config = dict(
    n_layer=8,
    d_model=256,
    n_head=2,
    n_kv_head=2,
    head_dim=128,
    d_mlp=704,
    vocab_size=3132,
    activation='swiglu',
    norm='rmsnorm',
    norm_place='pre',
    norm_eps=1e-05,
    positions='rope',
    rope_base=500000.0,
    rope_fraction=1.0,
    qk_norm=False,
    attn_scale=0.0884,
    bias='none',
    tie_embeddings=False,
    parallel_block=False,
    init='trunc',
    init_std_qkv=0.0251,
    init_std_o=0.00628,
    init_std_up=0.0251,
    init_std_down=0.00379,
    optimizer='laprop',
    lr=0.00127,
    lr_mult_qkv=0.5,
    beta1=0.9,
    beta2=0.95,
    lr_head=0.00552,
    warmup_steps=210,
    schedule='wsd',
    decay_fraction=0.593,
    decay_shape='linear',
    final_lr_fraction=0.05,
    batch_tokens=65536,
    seq_len=2048,
    doc_mask=True,
    train_tokens=396600000,
    steps=6052,
    dataset='wikipedia_en',
)
Each number is 500 + 40 x the weight over its row's rms, rounded and kept within 0 to 999. Layers, rows and columns count from 0. Numbers have three digits each. The size before them is the row's rms in percent of the matrix's.

# layer 5 MLP up, 704x256, rms 0.0457, rows 485-521, columns 128-255
094:529531489494499424521488544494542539518500443476485498468463527456515501507541424528507501536510471457463503476518498477433440505556518530415559452560494500479570467451433486460569517483528481469487451526535533458503490500529449470466490467436492527429516531543563485590444500475514575484440480450473499508523438469433503496421469507398538499581493507565489538491446554510493401529532
102:524440472442421542496591503439579500523501530531490491547462494555539494551467455536409479475442461569553533510485480482523491498522493525528517491497503471544506592462563487488575579513512507501430448517479478448479488530508455518461453522524526461461536495424569473517540468523524483542424596505438532512483443509508479430454506455477512571492436499440493435429522502526499500512456
103:498472463503524466474472529506480493521616483489517484520508548484521581447488457524555488560600432484494510525505551475526527505489538462474558487481475542492540510511547479497493484510513484476574496479499549543500464521437433510505448489444451516513572571411527452463536492468463541451541469443458531483555472512528370542432528461551471466425476473498563495566511527467555513497579
106:451500537561508544480466510471496473509559533540487474492488498495549530524466497453483415526554549509477517531488468468466484538527513426463479438505524497475551531445480498490499469524482510541506544508452475509553424507484529497508525556471525545487498501517476500518450500441433524473516464529452524501591459489580549487512541563505543448491427453429427467456466492458427507462497
102:427546522495496477442417554525562518528496507450558504450414483514492487463477550434494492496524517540552504470516456508509463497562448524517589464540528545458536535532484449457533627477540553490555502421475515500437541561481477476616507586524461510499439543487515428515569481517558463502414606507422536491489506542538491469484525520491527476457540481502431497432556463485468531575480
103:554503448550548492546418594511433486482487556447456533598543468519462533451496557497549521477541517523521489538541548486509428489426524495504485515505461462529497442440441535427430492403558525502498564396523551481504465508511546483545506377509410487464529463509477516482528526461514438489489490511520489486488472526449450540500476566495495383469524568501481509554502441543550445555508
095:546527506488506470522509532460512484480453488473436515436522507534520593427503529526495526504535529565540484478474453482497550496472453607506468481523547550523476503427517510477504483486539501417467574470509492496554485546494539577497476542523537490498493538521485497501466480558466471459483419487484536541457520540500538495421578515544446490525438537445512525465513450457499489452573
106:531501505437514498470432433479416503490495480516540524494508537479537512503524499440430471496464467514489511518446498481516483585486488542440617476499457479489557489483470510541485411472589533457554564547520532515562537490528566527528447579479463486562491409421467531497451485507490449501557478477468404444511471477512447394484512467514446422542519445483475543507529528468508456530559
080:425540459399491450439482527542503462479473527549463488554576518481504441471475507528495520504500542551526459454521495494457493550513561474523456505496480469498522408445467462498466442546546504562481460525551477462456464506500511445537491562529505467528538456538499539502442532465480503440568537460529474443435547456524515455496446516554488543509488536452493525458556483468444550439528
112:508490555483438517520543524556523562463483495483533453498499477439532486466472603560537530490500476528544515467489460503588485485510522539558442489498483464551481486566541524455491492495443555458451561507521485416492431464495519448504483525474425449500598566480529542610512482515500455451421469442537516524559416507420463499525543499488498435498453505488487486486545447533491477506467
100:514496480460541503450539491503457528505477486478496470555468474451496508488462511449542483500497527550462452513475518573519502449485480489438502490424463484493485507469472538521500500435538424597542557404481525484586529538566423547537446449437526562482451511483535459527526539464530470536442391509494504448479497509475522523445498493487517532467505512492506490532471489418502436463544
098:529539467464597570467539457546453460503553467481521493556479555513568571564528516540490495463487507433521540453429488426472497487492510511473451530519438499446488551517529508553500472457502450466516501444529535466595558512484481630493530518441456525523543458516538544476541448466427523422523526465493487467532438469429465492525475539482539512494531493494522522467533420430454512465475
090:560549508536493625462522567483538475477508515435520586420472421510491479487490502522506518499530572495518515493517443510535455457497508476559510505504452516567511495426483419454556519471541536596554554523566493531425516527423507524464501549485583493543505494522566451468485473502509455517517535555482543508417505457458434540463515478433457478468620472454485478562539505468534523513498
093:500469458546479512461510516427465492490538531500464529526489479535531429498546478504565491478501511516470535524481496465354513539537498486503469501519443466540460507424563541431561447524557414493508495488454503540476435581505496526549518436490546551514480514569565514453543559472486559509548402520517536480419543526449522502591433438479552531521551531463519458514546417503488530525520
111:503473553539485532557468493469462561558521506483486480534471471496492551508518502447481515504447563527509499497501530507530540509494460526532522421509496467523536526481563466532522510487509486506532545517469560558471598490484515489461544600557515532517488474539465440522476477504522399414469501563487488472500550470653550496472483505501483460513483501520485488487496540543511431487473
101:520581478470437486468483469517472482480557476479498507542500560472458473444513436545464575436462485435509493473500496495464455503508527538477470566419537523484447498497554524488532475452557534540568519535534489479508521564539512497534582470496486457569524466536506570544451479557562446520507509510482515510468539482484531468476515519483480447458494471501472564477539468503475509494433
090:506418464578374449538498523444519464514548485482470415441433521514540527462511504483469580493528533524450518476506471510487520509477498487447478572543487590505466497492538459580460563568478510504532446548496498501429558504500466517476498559462546482515505466566453511525523488449482461483516473467467472466477452481517572507438449519568598504510496516537534525483497481515430494504570
106:422455444493522489498520426423519421531552560504463520493512489503546387520463527437548530487490510471552494496431505490408540512491520496502485530452461457578461512505524524520480566547507482537483504541442499546461426443547512454505512481511514472505526531549490544472524474484449513512511490439520491484561517563525526454488458581403511475445479585548473510514570513499532555551516
087:504490498484486490475512479524525523547472460474394560533471523449485387455467366503488498508496443491521439563539515471577554535525489530580493548462473465453481553465494509537499557479555527443539465540525465492448485522482469434554555510501519560528536512520446478413489510487608485596494496502499449503492469476416451606588454533514503485487538496518447437513471475535504498471536
099:513505515513506492462493452525475488500500588463505513502557497455605498500479483431473512465529479525553451491499425516523520536471477476456493534536498509483425488546476473529533449535496500492535508482500475467458432527486543451481519516466572542548453516536530489562402434527464537551509449437496562450515475514430511590583585524502509509547422455490529450544476456457480577524520
098:580523492442433499480465496513536462413534490466517525568517508467528506492496545500568552505461468509489524501484487536530498545434504520586506590567538576473511534526513515499538525604567532530509495565498500442538476452507476502589508538478472546518551457431515524544493560525426493500498406470475508459520507498495430537504464514539468494604473485517448440519497464508553457479512
103:460489398491459522501423540524541534449502486484527477448466518561524526487478510530425491453512532421500446518454516549558502499545511397498540487539527425524429570542497524570561481484480527504473421521418513524558489477489568507447488521538442472510584520490555489590495523421466488513495502424521540575514478477542534480410569470428525488541505444561419482446448520446530510476504
094:491478490520480471439469466454506559447491426444451457521437476541411560580464568530500507481500491537503461529495490505514505462501507443498485528522485527446491587503539498484491425564512469456420457521509498529513618457498485470528497465470488527488471493487429441474560508501537522477494577506576498503565507504458512466524566448438456417516504490538460444441450447510524538436495
089:463409539509529423534452446479442462501424395541418475496450517524476513535489451507466569457539473487505498523485512561454480526532507555460504471504457471508531492447511504464408489502504508435519497521488497503530451468402450523478559532536551478485540481496454491523522515541473449524579493491404505458518497592534532590518552459479511447492559494461549479527515476485513539454441
109:448477469524468513519475528481439515426443456524515502519486566484423440481502540539507508551520452481505550589497450466463476540524531471474478510504493479509545505511514482497503511527546450550515468426559501456469464548621494509469500527456498553496488524451525507544497566516454538550476577489523572515487549475546442471499471498556493482432481468420502470560519559536539402523518
103:512489499437520508437503479513482488502552558585502506452532476620507510466483530450519519520512463442379552481412473478573502473480559504499578533486508561439487502488522461406417442491485449491522553461512481528535367554540518463537569474457546532465524506478540466532472498488499541492515512475528566541522492521469525466468473505517519457455527498478473481555502501531516560516593
103:510509481497548551497495520542543566513409525438518428518501537407483491462534523513475532513518525517467554462510481545543479479484537564494546425514493499398511494522577504465458446537464556538484549423477589525558544466510451558526512472504509506511521528523498527504514541529516492559423460512533478435539531506466502518449481495455454495480407532491444527535508467526488499475592
078:468483422543496517403491508438512460469487513452473469511475512505484431529438575435484597486476541584447501458469498537466475493527472432484491524511541487601410467468517425546488559558548520462520446530494478491489435503506487493555479509492588425530540453476504512499454506489452481513464457482470513452454482431492503418531433489502447532554521505426419492501525417554471473491502
100:516460526478505486499435486548490489511500476524526460437440520498430519533492510563527501528551475425489535494459428516502554512493534469490501441485460508445519480476532515479519436553447481532599489497522502550490560531505463545566442468466497496407488442495508518407466477547551508557481515458511500508451554469459477527525506515584522483498497490420495523473475498479448519529478
107:533447479446447438531565491532434500490487552492519454531448517395547428476450490577509530520507499506520446489527448528462425504435517405562525535618531506500521515485494536588606538429449504471482465488486525514479487503475508480492511439428550501529478500567502478489488443458530518402486518462510525491470492524456567556544520479466496495541452503523480539497528465490426492487449
099:511510440500485496453538599540584513520458486515463504569474497528476510453455531467516488450509463526563502557510472557472477463475506524476501476510501428539541515503490532556540495476448610481441527510516546468445470487560574520485532624505474451468493555443490566569478543558476481544464495481474543539462446456478477434480455499481513565467517492569477462474538548559554438507512
100:599494481416499494509547561517549508575556491529452512550545576494450519575540465530497498500553515490459516531442571524444492627470559442514577539531498505509459495510518431478498480445520533485504447483542429507521401470535511470457512543540492522519540510498549506529584521443539494513521479532498498517481494445485534485555448524468471499541471495515543450479436511573506470509357
090:440535468496464481496495533451529501471533538510470416438519586478521467526538534488422529530489539557565493495516531543435550531465532449493533482487481517535508497450540447584504563517513524550463464528402533406484587544517544536507435483492515488587509439564474557527430493479497478515547442462573455455509495425524572468542522470454408568569487543471463510486508521556532452478490
114:552601569472489571464554495391468551482551447476473535502437475461495555439539492507466542459518496526535503462526481493483451397504501492485509512472496441511468476433492464514410552431502436510500551511514520540490516427460488513539529549507544486538532451588490458483588557528548440475543525477494522525516531505443515505470502557546517516499528470486448495477564498478472482528530
102:529531477546518516529568513376536412533569537536547488486476481523513571437423470520514480526570519473483480533516515443522426490572500566487495485447452524477495514551462508461469493440478505510542533484481489459492556557537529539462535513493461528485522529481531471534466508499555448451480527520517544558511436496451448484450529514528530508606541506444433537521498597493468548507453
093:500523478490499500477509511464537495532515478506481517464473584492445455435464528418509443558496485566505496510535509502534404560594483449454463569458479572465509487523517535402405520576490513503534425560507496537500477463451448475467454549514555573491501494523521467510493462463452592539524547475557515503429485508438577514490527535471552482487554523526521568506418493446445449477501
090:488542438534532442507442478485503457439429437493374532553443527435406505526493518526511459506513575468453479514502459513499510474488540485583493497494451456562499428546490489526523463533518435509482563518472533495502460473428460462494484571503515512489489524503514480511478509513548510599446504519529470479558501508492521511564538555435450499432419480460520455503508515451515467559537
# layer 5 MLP down (transposed), 704x256, rms 0.0444, rows 485-520, columns 128-255
096:481545410519409428508479590495529547499533456465561588479513546414460458540477494550485582535486432401560513486534530493451542460459495532484480413502540494555538495513511487530485547484549392545457454514517475492507476495526496444515417537523505460485496562485432520526537550516502482454499516513499528589430455514546465474476484493524478582536497601496474505450523486447495457512488
099:555489509535453455495455447569466453441539526390544443463450557467511500452530518509397452482479507559561514519538521442503501452465551533514443497538538457500520486517453482481457470499515448499519514464482560572555495503534548457508511562552528518516578503550549528522493475554514427483515525513485464512434471510516540440555482499486471495547451482490493610567452492473454438490531
102:475537395482457552485395507506547462521522494504516442508469418517524469477515481529498527480499425490518442495480521448514487446492450496552493435509578561507504554556531568527465512430505519529512519485522517502520475540427498533526505443517427502498430488522517523500489494483487553540541485556544531451432453491525501505506473573552534519500390514566487526463512517463494527468519
105:481444561487498469554507467538527424548574501500472489570474511446489568510483452462552482585463556497522490500470472493509498490476524444552541566553521527495509534500421519513448477583477485468481503540529524510521513487521474491526512506498569488551538459591443475511468520570494476514513565499482533524506391501479464528448523475563470526531440482465484485559456475484519501517497
104:417474498479440442515491569523505465472440517442537514490517527516445563461499531527467520474517548454532492457494498477472502559461556530447448465481587504499519545556455513539545524448435579522526525476511431486491482444468483492482553514554497454500499512485517511468485610434542456402492544449450494474543492497562505507518567538531465565501486520538500423524563436467442450499485
106:548569526496479458547487462469501518549519491544491511517545488486469526488537484421532470522559498487492496548487513527524503472426589486474498419493558454487507555528531509483498475488493518458467551438528451502562577455501475435535529465512476473525572463474471527492508547468539478457436454540517500512466497432563495472518424590449475486501536574498500480487527492457433531472443
097:470502464441548509433561456480467531418528552514492530576483506512542500562507543541466465531436516475498437474511506456405516501455516532477465395440465506516562524530497495503413484538496537526501492554486519436475456484481499515425461503449536491531465517495475473450502532487446578476511489492486479501498477484566511518529460479531513477552494414497490490511498550498530462485432
110:438534481558585453516455506504539557517527551495557444430548539495426506483531521450481477484558479515491473460456538543471544476494475554490476548547516438485452464398459518525487496503538450563463458504541468504462485504527599497568469541482557485461429560478461497528540512512517555505516511441485545460422608535441472472587495472513452458576541585435574492484501469459469492463464
087:475474546525527506447556478595473492461469449482475525496544515542468489443555590429501448547549469554542492452493453471476500513497488505533441575477529397506489503464526532503533448483465554450499425491484503486535572497450493511451461485546502536585444519479491512512519510506516527448533556467499482505523506487580519492589471538461516550489458415544476505500541523485436493495525
111:492484468554516483478511564488538610500479511515486521511528511520527515513425512500497505528496496470464451537496462455466506542507448487476410485493493492528470459515552541444578512476526436443497559484433466489411485512604453476535521453514512504542523524559555544509468488482489550490549483420509497468465452507443514505513577495471513550484462551517520529497427449505496510594477
100:464504505459530469469548495558483517488526493529512492511482505493414495496526480515494491581458436473530481510556495448484511464546549480477476486527513502512538448513527535539564541539459530467486549499525547491504424487491540470517433530507391552513503534470484495409480507524495412434485434511503438526482538535440477478544444390530539551501515525581475583462554421505534526529472
098:447518472455506496469571534483468512505522529469481534510495465544467550522522494474494492522505562500502391526465459517522476467481592534481493446476516474503423503523458559498527496411513468556544467479395446522516548499485524524509527524518513453526560454531510555392530487457497585497541503507450492470481552481584558481520485581500596492486451544496494450546425454493536467446493
080:429470513566530493487523448531555488497487510440560384495528522477531521536509434482471490495557458551479563540387455488446539509513550502476494448529431518481530535448464538570531514486442500531520434506530457516517485505475513515482518467444586517525461480491479560510491512497515575532488471407469530437508532448483535442477544480511556463445483540518630542527448528520535512457478
098:474471510488486526432471382419477574510535516495499475510518489468506532472500495466551534560486519524525490508487484486495523540514485456548533523509543467574430445408454455493500505551461458502502506464459459450442423501465469532495479502536492498501489537504479497485503500418485472587507499439470594495442450518508609480555432564492462579507503555505541465442505496397484498481517
108:520549527551491522446507471469478529485481497572498442559504510588570574440521493519564501516529515502482498490504541506570449519407470455474519533482537471465509564509517454451458500522474479491528556486478563568502478479423406563442492526599465509486474437430505537487438499417483441488461452460528471492538501410554502528528463502501498398474527487528473479551462508515506495500442
105:587562520496440522463528531457484473514466425469536561544490453530508467459445450540558562504502535540481527470501474472535445524414490540535453599436529513460482532498490452563507493512474526532485490505501608563475496526463562488520478520513512460535538437485541569509460488448513472488491466471433551487528541455454571467563541446472468482530537462491515451508577465506453507499496
089:457469602496518485463492478519458548551548485480522404545512535527562563504458585458490501561505570496504510446451505501504429474454566494436533405522467531500445486468503509473499445478459507451460514574436520511546546506488469504424494445504577396564495507535505583472466492532487542488511430498456505475491508427575509561520457487532498473462545566498574504572493479509480522385545
105:513487524574443541498474472551494499430465499589420477466518475488548505465493452509501561500477430584465508536515494515491514552503514489550561508499458431523480416502533476501494547505516425406565496504459514487502477500500551501489457486487517540479494489463481514509480542482475537469493458536474424436470520396483482539497466498493458503510523493496417610511539535395523473596543
080:461439597490527412493487508535492489538509490508477470475529580471507488577493553504473416501531555482495522474482428526505529549512547506420518467446536501563461474399464548505551423505427478453502476443454471505528523503479554510497468490553527542545537542538522519500501420541456413562477467429531465474589544565465425504551495542503504424562507515471623438572487495518485481453516
102:529588460535554489491615536445498441456456525539428514500510476507536413447486463510513518482580534447531538511477533480460553503459470514529477484507450540534546477427493488532536522491527489522498517553534519439466513505494517551502522521479418525522562535493503455510507507438495459504521515447446511507514480496414491490401496453473474493483553516481537552515537465453570476497476
100:534512498435453498559457553574491524410559466465482536493495490491545534427438446532509505471557556490538478493517512500543506559499498483518472522482522544522533586478508448468501536489535487491481520505468445561468443465418483547480508487498543478530527470455477531499534527393451475474540549565434494539422500452505437476508534531460523457519470459545483539499538490506474522539504
105:494517500496418578521488524498470596508491457500504501531511580508462585425449545482411488492496442469466465467560486583497522466451527479479526528471400494541479595548473468539444491530474509554491474452521557488503422458503595454451511550529491498478523455538533509508479447522531511468529489454566468548587469530582469519463512513478513524485507537548529543521526567459533569499507
097:540505527527494487574530434511544525551428541516508503463446567569529521555477510463476434506505435533491491568519477468570480490492470482563558533538530521401513387473510543564506468463482478469490520439472544480509459494505495448426495511471500532528487517544472516509542514491488503497548473510507497485524547352554492505540535458524470515510527532415515515473554489446509521597448
084:484519473487508561541463513498495470588453559548453505475505516509434536459473495447464504511549520487513473509551547536478514560494486468578519517524475479498480527493557452483554529461521514488537521434501468434519485463549511468460471548507481468460521440485429467507420534511534474478502528495498496492536456555492472549545541448489549468482529390491387432519607525480512469512487
106:558402458495536520551557560471538502567475555560442487527469457579506521487470480513533533544466508505474481529410516481539533452540494478493517497544522524458524477408540472475473511545425524482479499588393524513445534429453461540435568460506563557511481503471512485510440446450517490502515600467453522499549448547461522463531539551542551473517518516584465507499515482513474534529539
102:533570489565529445517490485537453486495472502513525507523537470444490499513459455500493539452565496541551526529462501470492505483541439529502522479582529560516540437516506560507558489421520494529583521528492499435471524521453555538566465535548424530503382524461551580484506472458539496491462422559500452429400534517544519448539495566439534534437507517603492525497517483455478543507492
104:526509479472422525562536465457505565443444463531461538535509535468522435458507481518519487522447569498450542483593520511452529499455526467535431511509542492497514483454543546482494526443471470584441448502525520519493537472464502432547528525525454499453487488498579509515480505434530545500509504563525581496492512492459484444503494485485500506534465461488516564473454497523531523463454
082:475504484510517523447541475462581500496519525544403464569483475523400544520511481509477532468528535490512500454513462514450510533537450489525496523470460477529515498452462505512554514504481487517477502480524441502428458501448546424554468541543467430603503492464541499525471472483490546461541498475472473550471526459490563419452478439547446517509530452480425478467549527555470496442461
100:473445519533452495588489484455517462498481533470466532496573538520499554476451517426533435501504448392496492491535544518485567518478531442478527496509456490558525537453468470480532492529506516455561477540399533573496520492553536501483556512515511494432553506487549525472496590447507511445516550453478474576494500543540513417500494489387526480433498508501478460462512549474545457499476
104:572461566471476532548459456505536461433438485566493509497519413527518642438501451460578556507499512534513559458523499435512475475524512509502501550477539525449554517471533536551479568522519527505521467480535505527427539480491550446414554505541488503514471547429503504498479457491568540491418506540441493477504563496535489476510503506481506489436475505446518512437562500543500542497523
100:494497511558495528489548488509426497509438527420482530538472478493575433531557474461441468468540521549470418516462589515452480567541549477492468518478565411513581478494427520475455470479538537492407498509481458523451495515465553465524456623534474506485490507548574494553488525484531530527455500538515478501497420448467479499592490518449482455404484452541516467474550590455510490505469
103:494470483459488552397518555453502480519480509516489490500527594511536520444502530547453501528499529440473464557533525594496498509453476501508565505475541524449497386515534479518426512481553547509488406478569515525517488449479524589528528496542431504485535476451459518484492494449519479475486475464466584594542488450441469488526540519608538516492510420518500486475558483536532483444541
094:427477487438506511476488499504538498555506567541470458484441474499401423501486504532537484471531481515524486488503480459425447452514578460529539457523463474486483526471479515582530508553459475504480500504513509538465481498451557544489440494523471467515510451563526527418470494520527455498535481464461477508546498504507542465502436576537546530587456470478418530514517547540523483535426
111:425473459467519502495502523447521567552448457521479471464552531460521444476419453498457490439451542421508541431433540522518477489415508505490451555475471554534510482510482480467405499511555482548490503465538452472437499480433433519488535510436485495523586506518472496473518491576517484476493490507547483491483470524485523477465527507497510525472514492495591463487502467476542549398476
102:479456496461449466504478482454464502517557493444500483486457497504509467521530557489440503612487405456483493445482448545520548553429523573453480580514562457444500463396443582425453494514466542593411505482521489500514530496482506430542574489502517515488499502529517510511547543486486522498496480449471511429507492481506485502419491557533483427489472522568525453517507460430549503530552
086:505540479545459457543520503484472505448465574480477519396465513417520563508514521468538522448483559461443486535474438596486522477470543480581506489487520441518506459529499564507475522460533509478547452486498486518464586491501529457538511481479460533456471566518519515487535501470544439547494500481548478508474508476563394501488544492512503546448534487519468442498533545554502511480524
# layer 5 MLP gate, 704x256, rms 0.0476, rows 486-521, columns 128-255
107:513502464512547479543505539481467547520418469528479511463465534475467517464574478527515600500490411476474516493519603434528490488518477517488537557588558546509511527423510494451478531491546479401489528489517553501530526480418525497537487426465481575482480537523566534506501503497540503521454474483544480512460465511388533428503528500421436507461507496540410561519484447541462560539511
103:483523522455596511525535518484417521535475477502539523507536485514492562579504562474489480429444546557463481538528485501441523478460424579508552508538458532555530541489509522504439530478492511441439509446411529498560542520534510512440435497469512456512492479516483512484463437475516461469453460512480566485499527497528568500487498498454478492588524525553567528472522546548446470465530
105:426535479560455584538493401516498513507453514559569469535518551517489529488459552592508476498480502531490456508464516540459553502513470590531487464476480494533487509435522532515521480441523482474514521481419444448487519468486497526481425451531498475539421520466572515583589499450498492483486494547495473470463484459519557543525502568527439568476530509504455505484475510473513499513484
116:581500475509543547452451461520534551457426415516445425490483533487515454491554499537493476473465507507537510432470532484547528554543465424509501508505566506460466479505534494531484557511519497473433480550507566466494528531522558493496488491483561514501591440540543539535495497474501492568510471508504486598498485479434492428536485547521549487488541538447584492549457571564552479541467
105:540558544514509493459492478461576500455493495517450493425473426505560529563526480483511529460450473491475459457470551499434533540566513520481448529581491518577528483480490478501471426543408467584526460528416482506435570455481471502476470527445510547457536435608533511508440479543547524465496518503401468481465485463519477499514476451503449540538517493507537475549505484501385560503496
098:499541496484482455393579533556509484473479479502518503451444506501454479530470431552465525500486477480482474507496561538468472572500511503483531462491429545478565489460495483578456480495460553481468536598518485509466541520464564426540480459516540440475485467440581478496546462486466493473527508584486509455492466426526472456482466415479481529484522464509514590447525537466474462503486
111:539545544509486491536541496448502549479445475459476481463498523450493483484577543541511462504422494459520472530505515452448597496502518462413560504478536463580525460486559470543430530493489482528468517612452533535499557521544438460552523485446539471454550409468459521499476507471502498588543543538581486441552441475497567518474457592540508464505434505474439493547489511534522529503418
085:527506525556545503485493493536449474479541497467508460464475467526508497531479531475480544506489528477519534484421450486424449467489459472456516419495532464483461527494496545543487516525423539497468522444465514506478541536416507450485442448517583513586478550509561579493451437532427467551414504443496477506533532505546498519542470511531527462461455485509479473581525456512482529535501
117:605480506504516545522510605466474539491533498479499442463571549493455567531506556533482548516444495530509541472433414494430490530482467556447534478536488451489495482469525595502482504505496549559532508474503571500508521497461508477594517479530492548558527528582520550569517422479487481541539485522472518532522517513502511516474471469499572531523480514527431522497552454572416477570522
103:519521499483458493472530480431450446506452552571559467533489577540551405500513592500516511456542457481515506475453584477488506474500485517487473567488571432516543496532491488430443463506461463572439493396428444423446464442487500511462510470474496545501474542523525483512496500496496580568487523535525569457517418442520552518482544564497418509430464532528472422540526550465512484471522
099:479440537469552470456454544561537517514456508594508444467537449598441485512502520509444540512479498534526533506505478514443480435490554490464475559418536491510484523485524467462412519536505494531490525536472455481448472395498467582424532439529562456520458479618509448466569473493534524550551472580439501411481500470524589566485469551518552472512473530581548484467508585464526563494529
078:469552542451519522512518500494543526486550519531432466482527469518500564499485496535571506530501495587528543515517531557509531490476523490554524488401468530503493507547545477527542499482471499481523505432498551555515511565563517519479546495395496548499520465512485583503503528535570481488501476493456588514485542515464479478564549420455464474458490516540470529469504506510527540535538
092:450460552511512405463501388484507465503542542568514443552569580473514503488485536468506571492441516522581527533489441480499560481553471535483561471490579483471473411535486444511433482486374585533466412492466466445436520433496493451454464519526483390478519519518545481510454478459500505476474515484511554484525476500512531510424525588509430506468451540498448548511493529470550496507493
118:450550477422483472491450540483506538528511474499420384538466490448507483495491493428497571525466539542530490503458476522488475500579457524508467407446506426548490450453576489492481503561533495509522488441496466537502494508568507479519470525547515490562440532465486487520470531502425471466477412491548540462440516447508471492491500487455481506591513495488487473494546465540525493491429
099:453414553530516510483512476463566457495489509455490486515475433502506490512534492536510532517448558571499416508502499468512478539459491616451433573536524524523457533485469425545502460492434420501456521472477495506461510496454465437573455535509542486463549472476536520528457479494425564459559496423462430474455447489527534525520467548431519484576443552533482413477498512576491491527504
078:482493500383508471470567465502549581530460475496502408553471534537477539450489459467571492619462504547455498492456490533425467506479558479442455529485540541466524495532402429475517436477476452493533475478472523518503532552467451502488511484552533518471526531509588564530513513441533504513466534501467507481400460539515456523443471542474565477518490517500529497541522465499486520494498
105:576489545592488468495456486532472509406453559517453466529514498524510525472488524496448533504449491543495474523468458512450518513487518479545513489480582450530544436535534516464498542426512465448490464503522462487527475484488563522509448526492527507536471509448513515483441513513503566498453460587521470444479494434494480520521499496505473522534500456466478588526539589401447505538539
077:534446504498482495571523488463472500465507507557509487475521378497492523496527503557516532525492496543505488534563547513537519460436508497533496466558478503539524511545536483536532499495497482535567467445437549517479473443596531557503506444457480534412484504507482486484494537523507464483485550542522525541492579408467477423400534508565534458549525528471438422430493505517481427575499
099:481443509460465475523491529547438514498534514522501444534530529422468501414468442489588503494501453485500498465528447497492467446493515547510555469448496533431507539496574495506464505415498533520517458547528446449500481483517482566506490532486414550497517547533466567543563577497538556554579434502498463506583496589542553537489424548549474499532531442500453515486527469547535518527555
095:481535457495515551529518522582557544527463507511557467535524609475547454573530519506487546402527546506476469471432442489487478517479469492446474440545558467581485426501487459451508414559476540445528547547479540512538560467528491504452477478537481483532499530459512469497429451514541563502497537496505441537565530443551500553525470503489528513508492517521485475481464585536530524540473
104:437503517532551408555516467518464479417457470537498395510471524512522554493513508458511559457532503472476505633500520441483480543479504483507517537481496433447470469538527510567492466499512503502489484450505493516476465463486542545516437473457525536508481486504528526520421553505504387398501453529507502491516429468501491571493465470448483443502455537502456393569543481493528494487576
092:475537516525505527468462511416466555432579488475503537543530429549493529496451471483537510470508525505588475487525491527497478448535485542503625518521524498502494543542436499358495459538512464506496433488493470431476501437475471500495516489507475436459511546458571502515516505529536470438426458488527532531465537566467448460497483495472439455536456539521467459504525424562496513489538
082:486444594585575433449514527550452476505579437436443555508464504494459529480479480533446513481549472534535434491498503482524515509476519426502489481451503482487397508437409526513489453478522504460468520475561469499450608521471477484557425500456535472462477526532561461491514489439496526540506460489437476576495488538469526557512543522514503504542458496501525509468496507503532480441515
110:451545522607496540556517433474491519447478544563484510579469507510479505526531566471516490436466451425479502509579493513426463533425465547463440545528409462559468556481471559549510552521484515480536528507481444453511543597483512471476477490515532460572466413490512558495558493482551459452478502544514520529460519487515462500482483504519443529598479483568496513586523483507527528461453
102:524477479485487467425546497512462521524505505499483531570439489503435555523474472497433514536483501486473522489480521532507533534531590519469558530514546530483550576501561526471460501468480448508565550490487563592592493512525461497512500485464485505496536417520475521530449527470456499528486545551426405533618455500490551514487495444498527435553508527456523576498523445592427518508532
104:536557498452416537552507479411452434505525533494511540502543471488560456480464502507539474405476488467536448450475480581497533531491422479471475528435482497507442581484447534504503549498419504494514513518518499502511534532504559461478409568509554535510473503614574501547449431502539488516526468470527482471526464486491433507519493471493567572490498559473471432542495526451433507510470
081:532548549476567491481487490527544488467583487540467526542512474554489534519499462600516483458576527420606490554505483506481502503480543615482491500478480494433512480501505530465522484535425491516436497507509465429501610512423574482444491517504470454528456543500547513508524449526483567493499498519518463582545551560542525520455479510467440461477507465508534481424555563553496512480410
099:522523498478503476530514524460481494459502463512514458545570473448462508520465549489476474510476500496472497515561516520517506532514392477513396513556502463515510444530503503507536549521557553474416469508492553521492525491494494474499537436438477475496577521528531485616593520480444505475499503505574568519474495526479548433576538435514458570517549484551508556465478518476492522532515
112:575575442518511409549463519531502496470466411549455499463455514541495523494536461499526523502546501531497492467511497464523459429499498530492465512443532512440626489505516526509488584453491478514496410618490526526470410467510546392463483457539538487555502531496420492497533535512539499504487545521563439502543475561447461526539465441503460462510516516457464457518539464493495512454468
102:516524491495516528533456430441538517536477510523467550447483454459515443508548446465464497457450538462442462432458466525422444458505429452512541470511492547526445507539484521468547581531481462545513449521533523526476524575485501385562525469436569506524544475518524469524468482473545499602532426480476528481524510491563566535541447474533471501588514486462510483532553546496392525535504
104:504519506633547499477465576510460469590502562510480493553521516579490457466434535461476507587507528543482480466534543538463461508448563484446619496497512539531522513446569480508450503451551499489427524437473472505458520570539490455484481419503531552533524503503436511507523485457504509589454535488482520555545506523526511462547515499524474526509457452483534465473543525537553535575516
086:541476472498540571468490439495558471530458496514452548510530436631487481447470531493577493451471475444469449467442494416502389489562506535521445475475530421541486453515499545501531415530473445533539489473534501540462475438481505488468481479483509477520507531451524471500505454524441572462466543484476457486547460587494487415528495539512527481484493442535455500513504506543423542479472
106:489477487473477449481415521487542440450437444487482603539521489505432565463482476533542566441541492505537446473513494534453406503487495526517480434459580480571567446512522481516508499494511538518517494488512481510509551516503516592532451496495467494576440446510503488515447499466479534434516486560469455499478529523564476524483456612524508544545532556557463491500539501526530507483561
100:522468439455530560452493536543558455475568520594448450494496477581499495420520454532498507405437492452471515519468537445486491487490491505507477519502490466419452441483473410561475493526443487493508507512513563506496456556423530423509486514468529569468539580456527512499540496474502431487515599497465426454454582535434496559565541480450505547522452509523440493429481523450456532485508
090:573418480473528528408615494567557488463415506505529455557534500527479519535544522485475473515483472441537479471415492481476457513509446562484492463498570511538537493491487537512446495499444521518532551591509435488472529531493512535463561529521539437453521513526495470557590472442509469459565462529514490480533496471569473526466493481483509489454461492432460456495505501508500537515524
079:472479498520540514494565477479471472490449474589522534483520527531536593536549467548501479472564506488537506529522486452539516519522581491487474506488511435499521434498504472536557565569507465466502439444470496458546456486526533466465528477474460459485519519513508593535495528545404562468563441496548515527478505498544520512540573562587491498506447555516524461483464512526522429564554